python train.py --tie_embeddings=false --decay_shape="linear" --batch_tokens=[16384, 32768, 65536]
Each number is 50 + 15 x the weight over its row's rms, rounded and kept within 0 to 99. Layers, rows and columns count from 0. The size before them is the row's rms in percent of the matrix's.

# q: layer 3 attention query, 256x128, rms 0.204, rows 244-255, columns 0-63
# k: layer 3 attention key, 256x128, rms 0.189, rows 244-255, columns 0-63
# v: layer 3 attention value, 256x128, rms 0.179, rows 224-255, columns 0-63
# o: layer 3 attention output (transposed), 256x128, rms 0.168, rows 224-255, columns 0-63
# gate: layer 3 MLP gate, 320x128, rms 0.229, rows 0-5, columns 0-63
# up: layer 3 MLP up, 320x128, rms 0.226, rows 0-5, columns 0-63
# down: layer 3 MLP down (transposed), 320x128, rms 0.201, rows 0-4, columns 0-63
q244 096:51 51 38 41 71 59 41 57 51 57 48 55 37 53 49 51 44 55 49 70 54 50 75 62 48 47 37 58 62 40 28 63 45 41 63 81 48 42 29 48 77 51 53 57 80 58 63 48 70 12 58 53 31 52 45 37 65 37 60 79 46 54 44 79
k244 086:56 73 43 34 34 62 42 55 23 49 24 69 62 58 54 48 54 43 56 45 69 63 46 10 68 49 46 49 23 52 64 69 40 39 52 38 33 36 57 33 95 50 28 46 33 58 25 65 40 52 58 44 59 54 55 27 21 49 87 36 59 39 31 60
q245 103:64 40 64 50 32 72 62 40 53 41 41 40 62 29 31 69 57 54 33 44 32 64 55 46 50 56 64 58 66 46 76 50 54 47 35 47 27 70 65 40 33 50 44 45 23 27 39 63 34 57 39 47 58 45 41 71 43 79 49 35 56 33 75 43
k245 079:30 21 49 31 52 43 60 61 62 54 64 22 63 44 62 53 49 52 29 32 25 53 56 30 62 58 56 46 32 43 34 12 52 23 38 69 57 40 65 55 40 57 54 57 45 49 52 63 39 79 43 31 38 45 56 58 39 58 50 49 65 69 56 78
q246 085:48 29 13 69 60 54 62 61 36 36 52 46 68 19 27 42 63 51 37 60 64 34 59 71 27 46 64 55 51 24 61 44 46 75 58 50 37 30 53 13 54 62 45 64 53 49 39 35 50 44 47 39 31 53 37 43 46 54 39 17 29 30 68 74
k246 071:40 52 48 53 46 19 58 34 44 35 55 55 68 51 45 85 16 63 69 35 66 23 46 53 37 35 84 38 40 65 20 10 52 42 49 39 66 50 63 67 54 43 63 47 65 55 36 52 26 47 43 65 58 35 64 62 31 64 36 35 47 51 65 49
q247 082:63 27 51 66 63 78 71 65 44 42 38 55 53 53 48 49 56 44 17 46 34 36 78 60 26 69 35 65 65 52 55 36 32 73 48 48 37 53 46 10 34 46 38 57 55 79 38 50 60 28 65 35 34 40 37 57 49 61 46 39 52 35 68 60
k247 070:44 52 39 28 29 33 75 43 58 37 45 53 75 51 44 69 53 63 53 33 32 37 59 25 57 55 46 41 49 40 39 09 50 33 41 65 51 50 62 53 58 50 68 38 49 66 32 52 17 74 54 39 60 36 75 56 33 62 62 54 66 62 59 86
q248 099:67 57 46 48 50 49 20 22 46 43 25 58 54 52 41 40 45 45 50 26 41 63 36 29 36 51 58 35 41 60 61 42 58 47 44 64 61 70 86 63 38 45 40 42 65 25 53 54 43 33 32 36 42 69 38 90 44 52 56 73 35 50 49 76
k248 090:20 39 29 53 40 61 49 39 41 51 59 18 20 60 52 69 52 44 42 48 53 59 61 44 36 47 63 60 47 24 50 70 46 57 39 15 54 46 68 26 32 44 51 48 52 54 49 58 72 56 19 64 43 99 24 45 54 56 46 85 39 30 42 57
q249 096:46 69 72 26 66 38 33 55 63 55 72 54 53 43 39 54 54 40 64 60 54 66 24 53 72 31 59 63 56 55 31 64 61 20 56 45 64 49 32 66 59 30 74 70 31 31 54 67 67 67 65 50 46 58 60 41 68 58 49 24 75 60 48 40
k249 084:71 58 61 36 66 84 39 62 41 65 42 42 38 40 41 10 61 36 33 59 48 44 53 76 43 52 36 60 48 57 75 84 51 65 45 81 58 65 12 51 68 52 26 71 30 49 57 46 62 51 70 26 63 52 49 40 81 41 47 30 56 56 36 35
q250 107:48 73 45 40 75 42 50 37 66 44 40 49 52 35 48 68 47 67 32 54 53 62 41 55 53 38 35 59 56 25 51 63 65 37 54 66 73 42 49 45 64 41 57 47 83 27 57 56 63 36 52 33 49 69 60 47 44 51 41 32 68 62 35 72
k250 115:18 61 76 26 53 18 42 57 55 52 64 32 61 36 43 42 52 45 74 53 36 49 54 70 50 23 64 63 56 40 60 54 53 63 49 45 45 67 32 22 45 49 60 61 44 44 43 38 55 48 42 67 62 57 54 38 56 47 36 82 44 39 23 47
q251 105:57 21 42 66 66 45 72 27 51 46 67 34 61 50 45 38 52 45 19 51 50 57 38 55 42 39 74 55 51 54 66 48 43 68 42 56 35 54 58 48 81 38 66 46 64 54 43 25 56 32 57 18 42 67 58 24 52 45 67 42 66 54 58 33
k251 106:67 31 52 69 36 74 61 31 54 38 33 84 31 47 53 51 45 51 63 53 61 51 44 54 62 37 40 60 45 39 40 39 84 80 29 18 31 48 50 66 47 47 46 33 45 47 61 52 45 72 63 54 50 31 50 50 60 69 57 24 47 35 70 39
q252 114:36 40 49 72 63 39 67 58 55 27 74 51 28 56 51 57 52 74 66 42 39 29 56 59 48 44 45 63 52 43 36 40 30 57 50 27 68 40 18 37 56 56 50 43 61 60 39 15 43 41 56 68 41 23 48 22 53 57 30 19 58 48 31 26
k252 103:73 66 75 91 63 44 42 62 46 51 59 55 64 38 27 47 43 46 71 70 43 57 32 50 55 34 51 37 61 65 45 31 50 65 57 44 52 36 35 59 51 39 62 26 59 23 65 38 67 43 53 61 83 26 64 61 46 39 30 25 54 62 54 37
q253 099:28 42 39 45 48 40 22 64 50 30 69 71 33 48 58 63 57 55 96 35 65 35 51 54 44 28 51 49 30 46 21 35 43 32 70 48 77 48 24 43 31 54 58 55 32 55 58 57 38 97 59 72 47 25 36 44 67 56 47 30 31 21 48 43
k253 105:66 45 49 74 82 46 37 39 16 55 60 29 63 43 28 52 47 64 33 45 40 37 45 52 24 46 60 28 76 76 66 62 50 39 45 65 71 39 39 65 48 41 64 54 80 31 59 53 52 33 43 44 55 58 55 51 53 37 52 11 53 62 48 61
q254 087:30 43 48 71 53 77 40 66 21 36 58 43 65 24 49 33 48 58 64 28 60 52 65 36 38 56 65 49 41 44 55 40 49 72 52 50 63 21 36 47 53 58 34 52 52 73 49 42 56 50 26 55 56 62 56 53 42 47 56 65 15 40 44 53
k254 101:44 45 42 67 44 40 40 50 43 40 45 63 73 63 52 84 30 46 82 40 68 37 37 46 57 46 80 41 51 44 34 31 21 57 49 24 48 26 73 58 64 32 59 55 65 53 45 46 45 44 35 48 57 28 62 53 26 49 50 49 45 63 73 32
q255 112:35 53 55 58 80 25 60 65 35 78 52 12 64 23 35 51 51 36 17 60 48 37 45 53 49 42 83 74 33 45 54 75 71 43 54 79 41 49 33 47 72 34 66 66 54 41 46 45 72 45 54 15 35 58 46 41 58 48 44 65 58 60 39 27
k255 102:73 43 63 38 25 64 64 59 58 71 39 87 51 41 33 47 33 45 72 76 47 30 50 63 44 26 55 48 54 46 50 67 72 73 31 56 64 49 47 69 47 30 35 47 56 39 47 36 53 54 82 45 42 46 63 68 49 44 25 44 33 63 57 26
v224 100:40 26 58 33 25 52 67 39 29 33 45 34 50 20 42 36 49 32 50 52 62 40 40 56 49 63 69 39 51 32 79 54 74 55 41 48 49 82 46 46 43 44 45 58 45 55 58 18 53 46 47 31 33 95 35 69 67 52 51 41 33 55 68 72
o224 097:79 31 47 54 54 21 51 86 73 49 39 46 42 58 49 66 78 48 67 52 30 55 54 39 32 61 30 63 57 46 46 33 65 57 51 49 65 68 34 61 38 50 21 52 36 48 25 60 72 41 32 70 56 17 69 52 39 23 35 53 60 74 49 22
v225 102:47 38 61 55 36 60 65 48 36 51 53 66 65 29 56 43 48 49 58 50 40 36 43 64 59 29 50 44 75 26 97 44 61 55 44 50 43 54 39 90 40 65 61 62 41 40 44 43 43 27 45 25 63 86 56 32 40 34 40 18 27 40 50 60
o225 095:45 60 49 39 62 20 63 50 63 27 38 53 57 68 60 53 60 53 50 43 36 56 56 39 51 60 15 51 57 56 20 47 49 52 61 40 60 71 38 56 49 44 14 49 67 52 33 85 61 56 57 70 52 36 43 67 44 41 39 42 85 57 39 72
v226 093:40 37 64 50 36 57 57 43 25 40 36 57 57 33 43 30 73 35 62 24 39 42 29 72 69 48 60 46 73 82 61 63 60 45 59 56 54 74 52 48 32 53 56 69 77 62 53 59 73 27 62 21 39 39 55 28 62 65 60 22 52 56 73 50
o226 089:58 47 36 59 71 38 52 56 79 41 52 51 45 65 38 31 43 62 47 51 33 44 76 32 31 50 50 52 38 33 54 36 46 44 31 20 33 41 74 69 72 61 19 36 19 32 26 69 70 55 44 74 42 52 58 68 27 48 23 56 49 24 40 32
v227 094:79 29 53 37 44 49 45 58 73 83 43 33 37 37 44 49 61 67 35 53 26 42 46 31 47 51 67 75 40 62 29 74 51 43 47 79 37 41 98 19 47 28 68 55 59 34 43 57 46 50 45 48 54 56 33 60 51 41 36 86 86 36 20 56
o227 089:51 57 39 78 47 64 50 55 42 58 59 62 49 48 26 44 49 31 70 49 79 46 43 60 55 38 68 50 55 31 55 44 70 51 35 33 67 38 18 42 55 44 76 62 57 54 52 37 37 50 70 38 41 72 52 49 66 51 56 26 10 70 73 50
v228 091:37 37 42 50 33 63 80 52 34 13 33 64 64 42 28 38 39 39 76 33 72 52 43 82 73 53 37 35 41 70 62 38 55 48 36 39 44 62 39 45 50 49 57 34 47 36 48 30 46 37 41 50 47 85 60 23 29 41 51 17 52 65 61 74
o228 090:68 39 63 46 45 37 48 42 55 46 51 44 45 72 63 68 52 52 54 61 27 44 52 11 37 50 53 52 58 57 51 36 49 35 59 73 47 55 46 55 36 54 11 42 41 33 31 59 63 41 30 61 52 25 57 55 46 31 64 69 53 52 21 36
v229 104:42 30 47 62 45 41 54 42 62 57 53 67 61 41 49 68 37 63 48 38 65 41 33 63 51 50 58 48 59 27 37 44 77 56 58 66 53 52 58 40 65 50 59 62 44 31 25 39 67 24 16 60 54 74 71 21 33 41 30 64 40 48 00 53
o229 092:56 44 43 62 41 39 47 31 62 51 45 34 36 66 38 99 41 48 39 53 29 51 30 42 63 55 58 46 46 52 55 41 39 55 66 44 32 78 27 52 54 41 02 39 41 54 34 52 27 50 58 51 59 42 14 93 56 51 31 52 85 48 62 32
v230 102:64 59 61 63 81 59 45 60 97 27 40 64 59 54 44 44 86 81 66 47 64 37 61 44 72 32 46 54 36 46 76 54 39 34 43 36 29 44 31 49 36 40 43 53 16 40 60 65 38 54 67 43 68 21 69 42 49 52 73 43 49 48 51 52
o230 086:63 66 50 51 36 55 22 57 48 42 49 26 30 41 49 50 47 36 53 34 42 40 64 31 27 54 39 47 50 92 42 40 27 35 56 54 59 45 78 61 36 44 55 65 73 58 45 53 56 62 51 75 40 70 41 53 61 47 58 40 45 58 32 68
v231 103:43 51 37 70 32 58 70 53 31 46 56 64 66 59 56 34 46 45 57 52 63 61 66 32 34 43 32 49 43 90 29 49 34 61 61 49 55 62 62 62 56 37 24 65 45 60 45 51 93 64 76 76 56 32 33 40 69 53 55 03 56 45 54 17
o231 098:57 58 73 42 54 64 47 04 57 86 64 39 35 55 54 40 46 71 44 58 33 78 58 42 47 79 46 20 48 30 65 48 45 44 51 68 27 44 61 36 50 56 55 33 46 47 49 45 41 47 63 42 56 56 60 47 34 28 60 67 50 41 57 44
v232 092:35 50 24 68 47 57 48 53 59 53 50 92 79 54 40 21 67 45 64 24 56 46 56 49 73 31 62 51 42 79 38 15 88 61 28 54 35 55 53 37 56 70 58 45 55 23 37 45 50 42 45 55 53 57 51 46 59 39 69 44 63 60 50 53
o232 088:56 20 67 52 52 59 67 21 51 42 45 34 57 50 57 69 38 41 68 36 51 44 65 28 43 53 63 49 50 70 56 26 34 18 48 56 42 24 54 68 38 64 38 54 47 37 53 36 30 56 30 74 56 38 36 51 31 63 55 59 78 50 20 44
v233 098:64 45 44 23 70 64 65 64 74 46 35 70 58 58 32 72 30 86 39 87 52 59 55 58 45 59 81 39 75 47 26 35 57 34 45 59 43 31 45 59 57 68 57 32 52 37 62 34 43 40 26 49 65 57 77 51 07 45 67 61 46 42 58 65
o233 090:40 47 61 72 00 27 44 47 43 34 53 39 62 57 51 76 37 37 56 20 52 43 34 31 68 30 64 56 66 54 48 46 54 06 32 60 47 31 60 55 59 46 80 64 60 59 64 41 38 73 34 27 45 40 40 37 61 44 65 39 49 55 64 65
v234 088:57 65 48 52 57 74 52 56 61 43 38 67 66 75 43 42 67 59 76 80 36 57 67 51 60 59 31 66 60 89 34 31 21 58 69 43 28 30 42 52 41 45 37 33 36 43 47 45 51 50 38 63 67 42 63 39 40 46 57 08 68 35 60 45
o234 093:56 58 62 40 34 67 60 31 36 41 57 51 49 36 52 38 33 50 62 39 64 51 67 37 58 55 61 41 61 79 60 56 54 33 44 67 46 19 66 46 45 63 80 53 60 38 79 40 45 85 54 25 51 60 43 33 55 33 94 62 45 44 33 78
v235 093:50 39 54 77 55 34 29 45 53 49 44 61 62 45 62 65 33 39 42 49 65 19 45 68 58 58 42 53 36 43 45 48 53 86 53 56 61 30 42 49 88 29 31 46 43 53 58 65 62 50 62 70 53 60 50 44 45 49 56 57 50 66 60 43
o235 094:29 38 56 35 59 55 57 40 80 63 50 54 21 43 36 45 54 52 63 49 29 46 66 44 44 77 61 64 32 70 50 47 32 54 42 35 45 55 68 55 50 50 28 75 31 51 41 41 51 48 34 50 45 39 32 76 65 74 40 45 85 31 45 40
v236 093:53 73 61 46 38 57 47 60 46 73 66 19 27 79 73 45 51 49 44 67 44 37 46 26 00 34 31 50 63 35 55 54 39 35 55 75 50 14 57 34 59 40 63 58 39 57 67 37 30 47 56 56 49 32 52 67 51 64 35 63 67 54 50 54
o236 094:39 66 42 50 65 38 72 45 36 50 50 72 59 26 56 18 36 42 45 53 63 53 54 91 87 45 52 61 54 29 36 70 57 63 51 45 54 65 34 37 53 28 65 40 58 61 56 60 51 30 59 38 56 74 56 35 64 34 60 45 30 45 67 71
v237 094:21 44 50 50 42 56 55 44 47 47 35 69 73 44 48 42 52 50 50 24 60 42 41 76 74 39 60 50 41 52 55 39 80 54 31 38 57 54 39 38 34 73 54 63 52 35 37 29 51 25 42 46 46 65 93 28 52 58 62 45 45 71 60 72
o237 096:58 30 43 63 59 44 40 59 67 40 55 34 44 66 65 74 57 35 59 39 25 31 40 19 46 40 56 48 57 77 50 38 33 37 54 52 47 54 49 80 48 55 04 46 31 44 42 45 51 62 23 76 42 24 38 57 32 54 28 65 72 46 31 41
v238 094:34 35 60 58 20 37 55 60 37 56 55 55 53 14 47 48 64 34 61 28 53 35 35 55 67 24 60 67 52 40 77 62 80 58 45 56 55 71 79 47 45 70 48 68 59 46 46 41 60 42 62 44 46 80 48 40 78 52 38 33 20 61 55 49
o238 095:63 31 39 63 74 35 51 42 76 56 51 40 51 68 55 50 63 49 52 38 30 56 67 38 30 51 43 47 52 44 41 31 36 74 47 35 59 72 38 72 46 47 00 36 50 51 17 66 62 43 51 90 45 24 55 66 39 52 17 54 81 58 56 32
v239 112:52 36 69 68 26 52 67 50 55 75 45 77 39 25 36 66 27 42 49 71 65 80 67 55 64 45 56 53 76 56 33 29 53 57 62 52 36 50 55 62 66 67 71 27 56 54 62 34 75 58 53 59 86 40 48 31 37 65 61 19 64 53 76 42
o239 103:31 39 45 53 48 44 68 24 62 54 52 50 74 70 20 54 53 70 38 39 55 54 56 25 55 51 63 37 60 65 50 54 73 37 33 48 61 43 56 75 38 80 47 51 62 43 72 43 40 79 00 34 50 58 40 58 47 37 65 55 53 55 57 68
v240 096:49 56 45 44 38 53 42 42 72 24 53 46 47 35 53 49 31 38 62 39 65 74 56 61 60 49 58 36 77 41 46 33 69 57 34 23 48 72 27 53 59 54 74 55 57 52 46 31 63 41 38 41 59 47 56 22 53 74 51 58 21 55 52 75
o240 100:45 58 32 32 37 28 29 58 67 55 45 39 50 61 43 85 42 66 34 58 43 28 21 42 48 45 43 50 29 40 63 50 59 50 70 49 41 61 56 67 53 60 12 26 29 25 49 58 48 43 19 60 54 48 35 73 49 40 40 68 67 43 31 30
v241 102:50 39 57 16 40 56 64 61 53 47 49 48 34 57 55 41 66 22 41 99 44 75 49 50 48 42 58 42 56 54 77 67 53 59 38 75 47 59 41 50 39 38 63 51 44 50 84 11 53 34 56 33 79 56 29 68 73 62 64 32 34 23 61 78
o241 096:52 57 48 63 57 33 43 58 49 52 47 34 55 25 39 13 44 42 65 34 61 46 79 52 52 70 34 58 57 47 36 52 76 42 56 30 50 58 46 51 51 48 43 63 48 62 52 52 55 68 43 38 41 50 57 42 43 24 48 69 47 98 84 37
v242 090:63 64 29 42 53 46 53 52 40 33 46 84 63 99 68 66 50 65 49 59 45 58 72 55 37 52 34 44 38 58 42 47 27 26 44 53 63 23 40 63 47 52 32 18 32 56 57 54 49 90 38 35 49 28 67 62 39 38 62 53 54 64 49 42
o242 090:45 60 61 43 31 62 44 55 33 38 65 30 57 26 48 50 42 45 43 40 58 54 57 58 65 38 38 52 59 50 54 40 69 39 50 66 54 42 76 29 61 58 89 89 41 55 74 42 59 36 75 28 47 57 55 32 48 44 66 45 47 14 60 84
v243 089:57 69 48 46 57 23 48 41 37 29 59 73 44 52 29 60 26 56 56 43 42 62 50 68 70 53 29 35 71 51 66 47 45 58 60 58 42 63 53 77 61 42 38 55 53 65 60 59 54 55 87 45 53 43 61 36 46 34 44 45 29 51 66 26
o243 084:25 52 62 33 41 45 42 45 79 59 49 43 39 49 63 47 45 62 26 51 36 47 35 58 31 55 31 33 12 41 48 67 33 52 39 27 36 58 63 29 54 44 31 45 41 53 40 71 61 39 42 66 39 46 42 58 59 61 40 58 70 29 45 43
v244 097:84 50 44 55 29 36 70 47 81 64 64 39 41 72 63 37 73 58 28 48 59 59 26 53 44 52 48 33 42 61 68 40 41 39 62 38 45 56 74 49 66 41 60 33 49 74 76 60 34 45 51 34 55 11 53 51 57 66 42 54 49 26 55 60
o244 085:15 68 45 31 60 58 41 71 41 56 47 46 68 38 25 61 44 52 40 54 64 36 75 67 39 38 57 50 47 34 57 72 47 51 47 45 63 40 34 56 74 63 78 74 61 51 58 64 46 37 31 46 62 78 42 41 50 60 63 53 40 54 37 43
v245 097:29 57 47 87 51 57 20 42 45 42 55 36 32 38 50 47 07 52 46 56 59 47 59 45 57 51 52 76 43 33 23 63 57 64 35 62 63 44 46 50 48 57 40 51 47 27 51 75 51 35 40 67 45 68 49 38 29 50 56 59 50 51 15 38
o245 094:55 33 59 48 51 49 29 38 69 53 37 72 32 47 39 67 65 65 63 51 41 48 44 39 67 62 63 61 32 62 50 24 41 53 33 46 41 47 70 56 34 44 29 43 48 53 38 14 35 52 60 65 51 59 38 93 72 82 47 32 66 34 47 55
v246 099:35 64 66 44 33 45 78 58 37 36 54 31 24 20 42 36 22 27 69 52 34 58 28 35 22 53 73 52 70 50 64 46 35 65 38 78 55 67 42 64 40 43 49 61 55 23 47 47 47 41 54 64 18 71 33 55 56 47 41 38 72 49 48 20
o246 096:62 36 48 59 45 28 49 25 60 60 38 73 39 82 69 32 57 71 32 71 47 39 59 59 62 63 43 42 32 24 34 35 42 34 53 61 39 62 31 36 51 38 51 18 58 47 29 62 60 48 65 48 69 36 70 35 48 50 59 49 30 61 59 44
v247 102:61 59 67 21 72 49 43 41 63 56 63 31 65 55 65 62 32 75 30 44 67 40 35 31 45 58 38 57 26 61 17 49 31 53 55 57 46 69 76 31 47 28 39 83 41 40 27 46 54 36 41 49 42 72 64 59 48 44 54 72 60 31 11 52
o247 090:48 55 36 66 44 68 30 76 50 55 59 47 18 45 29 62 63 41 59 63 38 43 33 55 57 57 68 49 43 49 73 69 61 51 57 62 56 42 33 50 49 31 51 57 37 57 53 24 43 68 78 55 54 59 38 45 61 70 33 54 40 69 57 51
v248 097:99 40 63 38 48 52 61 43 43 62 60 46 53 41 61 33 67 43 64 51 47 40 32 31 43 75 46 33 48 47 81 56 34 50 55 62 39 77 27 49 41 46 46 84 39 54 78 43 64 53 66 40 70 62 35 69 51 33 41 36 42 43 44 37
o248 090:40 67 42 55 53 39 23 81 26 42 48 59 51 49 28 40 62 44 35 55 57 74 72 46 33 42 32 45 54 19 28 65 64 54 60 50 53 51 51 40 77 41 66 60 63 72 33 72 68 36 86 30 62 61 63 42 39 25 58 51 35 75 54 58
v249 099:47 26 41 68 39 68 84 42 41 28 65 71 45 62 52 39 43 53 61 76 35 62 49 43 32 54 23 26 71 69 24 30 51 61 44 40 59 47 23 58 61 39 61 50 63 64 47 35 71 49 58 57 54 49 61 40 44 47 38 26 51 50 50 42
o249 092:53 62 79 43 51 38 45 22 46 47 36 59 41 60 55 80 46 75 48 61 50 54 58 51 68 60 62 43 45 27 62 47 65 39 51 83 13 46 68 58 60 50 33 31 25 62 46 35 50 47 31 44 71 35 41 46 40 36 50 83 67 42 53 46
v250 090:32 54 42 82 35 40 64 47 30 46 55 73 34 56 48 50 34 33 73 69 59 60 63 40 49 36 29 49 67 62 62 46 45 74 62 66 49 44 39 73 68 61 31 43 33 62 45 45 59 46 64 73 65 42 49 43 51 51 53 09 43 54 77 22
o250 079:45 24 66 23 53 54 63 22 70 57 47 48 60 46 62 34 55 63 26 51 41 61 77 54 54 85 41 38 50 59 45 48 37 43 46 44 45 68 64 46 42 51 30 35 41 42 63 46 51 57 33 49 60 39 50 59 54 37 61 60 83 39 44 54
v251 082:56 50 19 62 43 60 70 45 48 60 28 40 58 20 36 74 07 46 66 45 44 47 54 69 60 52 33 35 60 25 71 27 51 57 56 56 62 44 16 78 63 59 53 46 49 50 35 68 40 24 37 69 40 46 47 49 34 50 45 42 36 55 31 46
o251 082:39 43 70 30 37 33 56 47 49 42 38 53 59 75 61 45 57 55 35 60 46 51 51 42 53 63 43 49 60 43 50 51 42 50 54 35 44 77 38 36 55 52 56 46 62 45 43 82 55 31 53 41 66 42 56 49 46 26 60 34 69 45 35 48
v252 102:58 56 40 57 54 46 38 53 65 63 66 33 52 52 49 42 84 55 26 56 21 40 37 55 37 45 54 54 50 45 28 81 48 45 50 40 36 53 67 42 55 34 47 41 47 45 52 70 14 44 48 47 39 67 31 61 45 36 31 99 50 60 17 47
o252 092:58 50 41 49 55 48 54 50 45 58 41 52 28 27 42 55 40 32 82 57 65 51 28 63 47 52 42 65 56 46 70 40 59 79 46 45 82 49 24 36 47 39 74 64 51 46 47 36 47 42 67 64 48 68 63 61 72 62 37 13 39 50 61 53
v253 087:28 45 65 40 32 63 51 60 73 44 53 49 91 38 66 48 38 64 47 46 57 41 43 74 50 20 43 39 48 44 66 42 75 36 40 31 68 77 47 53 39 57 46 60 47 50 36 41 72 28 39 10 46 56 63 27 25 61 57 42 34 53 43 83
o253 084:68 62 38 64 47 26 45 54 47 44 31 30 31 55 38 85 64 40 54 38 33 52 39 33 44 59 22 40 49 49 72 37 52 51 59 52 31 59 50 68 48 63 11 64 48 48 25 61 66 54 48 74 52 43 51 66 48 37 22 44 83 38 26 51
v254 106:88 41 56 44 59 30 37 63 55 72 33 39 38 47 49 84 43 52 38 53 29 39 57 48 44 72 49 58 55 36 34 85 48 65 49 82 40 25 82 32 82 33 55 52 55 63 58 46 37 70 54 73 49 53 38 74 39 38 34 75 56 75 61 45
o254 103:30 49 44 58 52 57 49 59 40 58 64 70 44 31 32 27 62 48 65 54 69 55 42 66 41 43 76 62 45 33 48 67 54 59 38 16 61 54 38 37 49 33 77 57 44 57 45 45 42 24 53 29 46 54 55 40 78 61 66 33 37 49 74 53
v255 094:62 73 45 54 61 57 49 39 53 29 46 58 79 54 68 41 36 80 41 55 72 65 60 65 65 58 42 61 41 93 16 69 35 62 48 29 33 38 58 52 77 20 49 44 39 52 38 45 75 47 40 67 58 47 44 42 59 52 65 53 45 31 46 58
o255 088:51 63 48 38 44 60 24 49 48 71 50 38 35 35 25 72 50 40 70 67 43 49 37 27 44 68 62 26 39 69 76 48 60 48 66 53 44 26 65 44 36 50 54 57 34 41 69 14 31 61 64 43 46 62 44 54 62 51 74 71 57 54 47 50
gate0 104:71 64 87 58 24 58 26 12 43 56 48 46 59 32 72 48 41 56 39 66 64 08 58 38 37 67 50 40 54 56 48 42 64 42 32 61 63 68 38 62 58 53 67 45 57 44 55 47 39 91 51 72 53 41 37 42 47 79 53 67 25 59 45 64
up0 106:33 44 64 44 34 44 54 63 48 58 66 57 59 53 66 35 64 46 46 49 56 44 60 60 67 65 41 47 48 64 46 43 58 21 38 23 38 30 29 50 23 39 56 43 70 78 38 60 50 60 70 50 94 39 66 56 27 71 47 57 53 29 71 60
down0 098:58 59 03 19 66 39 56 18 40 58 35 54 34 36 25 48 40 63 47 82 29 62 70 49 56 51 51 25 34 62 46 49 40 42 74 36 31 56 60 36 30 55 51 47 54 45 55 28 47 48 48 65 59 46 43 66 35 26 52 50 46 62 49 28
gate1 102:46 57 79 51 67 34 70 36 65 54 52 40 52 44 54 54 32 49 44 57 50 53 58 44 47 55 32 67 61 52 54 46 89 54 70 33 75 66 55 61 53 48 55 48 50 64 66 61 53 71 40 61 72 73 50 48 58 52 31 54 48 55 42 61
up1 099:31 39 46 40 71 68 55 51 68 54 36 43 33 47 36 71 46 39 72 49 46 67 42 36 41 64 40 55 53 48 27 45 56 47 51 42 58 46 34 54 46 18 39 66 43 52 56 64 29 50 55 44 59 64 53 40 36 89 58 30 46 32 54 53
down1 103:39 51 49 58 38 54 58 22 27 54 42 39 24 22 37 56 42 58 31 51 28 54 64 48 52 74 55 68 66 72 60 49 47 39 35 59 50 46 33 47 33 48 45 59 65 33 28 63 60 39 74 50 56 35 41 63 57 49 25 66 67 33 00 51
gate2 107:74 39 45 54 42 42 28 55 38 30 68 41 43 50 50 29 62 64 54 60 36 30 60 72 46 52 69 48 30 39 40 42 23 59 45 47 23 15 22 47 41 35 78 74 46 34 38 31 50 51 33 39 52 40 43 79 45 39 35 50 39 16 49 76
up2 116:48 40 40 34 38 68 38 58 37 47 45 44 38 57 37 29 50 24 46 76 47 42 58 50 46 46 37 64 22 32 60 69 21 44 45 59 15 28 48 46 56 42 79 66 09 31 27 49 54 34 55 53 61 54 44 78 67 42 49 55 33 35 50 81
down2 106:61 66 52 73 25 52 48 32 24 40 47 25 28 33 61 41 49 55 54 49 60 69 57 42 49 64 54 55 55 50 74 33 39 45 48 48 30 33 58 53 54 65 48 66 47 22 41 38 48 46 41 26 61 47 38 70 35 60 55 22 52 49 47 41
gate3 097:60 42 00 28 45 32 56 51 45 54 32 55 44 69 32 65 78 54 45 56 39 66 29 43 42 42 31 41 41 64 41 34 84 69 52 16 61 26 59 53 63 77 55 24 53 43 50 62 37 57 55 60 55 70 66 61 27 56 65 41 59 29 53 44
up3 091:53 73 90 50 55 43 47 37 30 40 41 43 51 50 42 56 80 17 47 63 58 42 26 62 60 31 60 62 45 46 55 31 48 67 46 54 56 64 72 39 44 72 43 47 63 60 22 45 50 34 36 61 48 51 69 46 42 88 85 50 49 84 53 35
down3 097:43 66 55 56 84 49 28 54 62 58 56 56 83 79 57 63 55 41 63 59 46 89 38 54 43 58 32 50 49 41 31 33 55 76 37 31 44 41 61 50 50 56 62 68 57 49 72 20 42 56 42 32 59 48 75 61 28 49 68 55 43 57 55 51
gate4 092:40 47 63 41 60 52 49 48 50 38 47 55 75 53 35 46 60 75 59 31 40 59 68 42 33 36 59 41 75 67 33 59 49 52 60 68 48 60 53 71 48 25 46 55 36 64 57 37 76 37 38 65 57 40 22 26 76 24 59 54 70 68 37 63
up4 093:41 78 56 61 35 71 35 29 50 45 41 38 33 59 40 32 28 53 36 71 46 31 54 32 34 47 56 47 58 46 42 30 43 50 53 48 52 07 22 72 21 48 30 33 70 65 58 67 46 15 32 66 47 39 41 62 39 52 68 66 81 64 55 45
down4 102:52 58 46 69 41 29 56 50 57 57 48 63 46 79 71 69 29 52 72 23 51 40 44 39 89 24 60 62 52 69 60 15 50 33 63 53 59 61 45 37 43 66 71 45 79 63 25 54 45 70 62 56 44 53 52 67 60 61 34 39 36 60 81 57
gate5 097:44 32 34 31 79 41 51 35 43 56 43 57 56 56 63 33 63 41 64 37 39 28 36 58 32 51 46 71 45 51 21 26 43 37 58 62 79 47 45 33 49 21 19 47 94 35 42 31 47 60 67 52 56 48 37 44 62 52 62 45 53 50 69 58
up5 104:63 53 56 32 58 59 55 64 78 36 31 16 59 47 42 41 58 47 31 56 56 42 41 58 74 49 43 51 36 40 18 35 35 49 27 22 80 41 20 45 59 69 61 60 45 61 65 33 61 58 37 72 47 25 41 51 31 56 42 67 59 54 50 40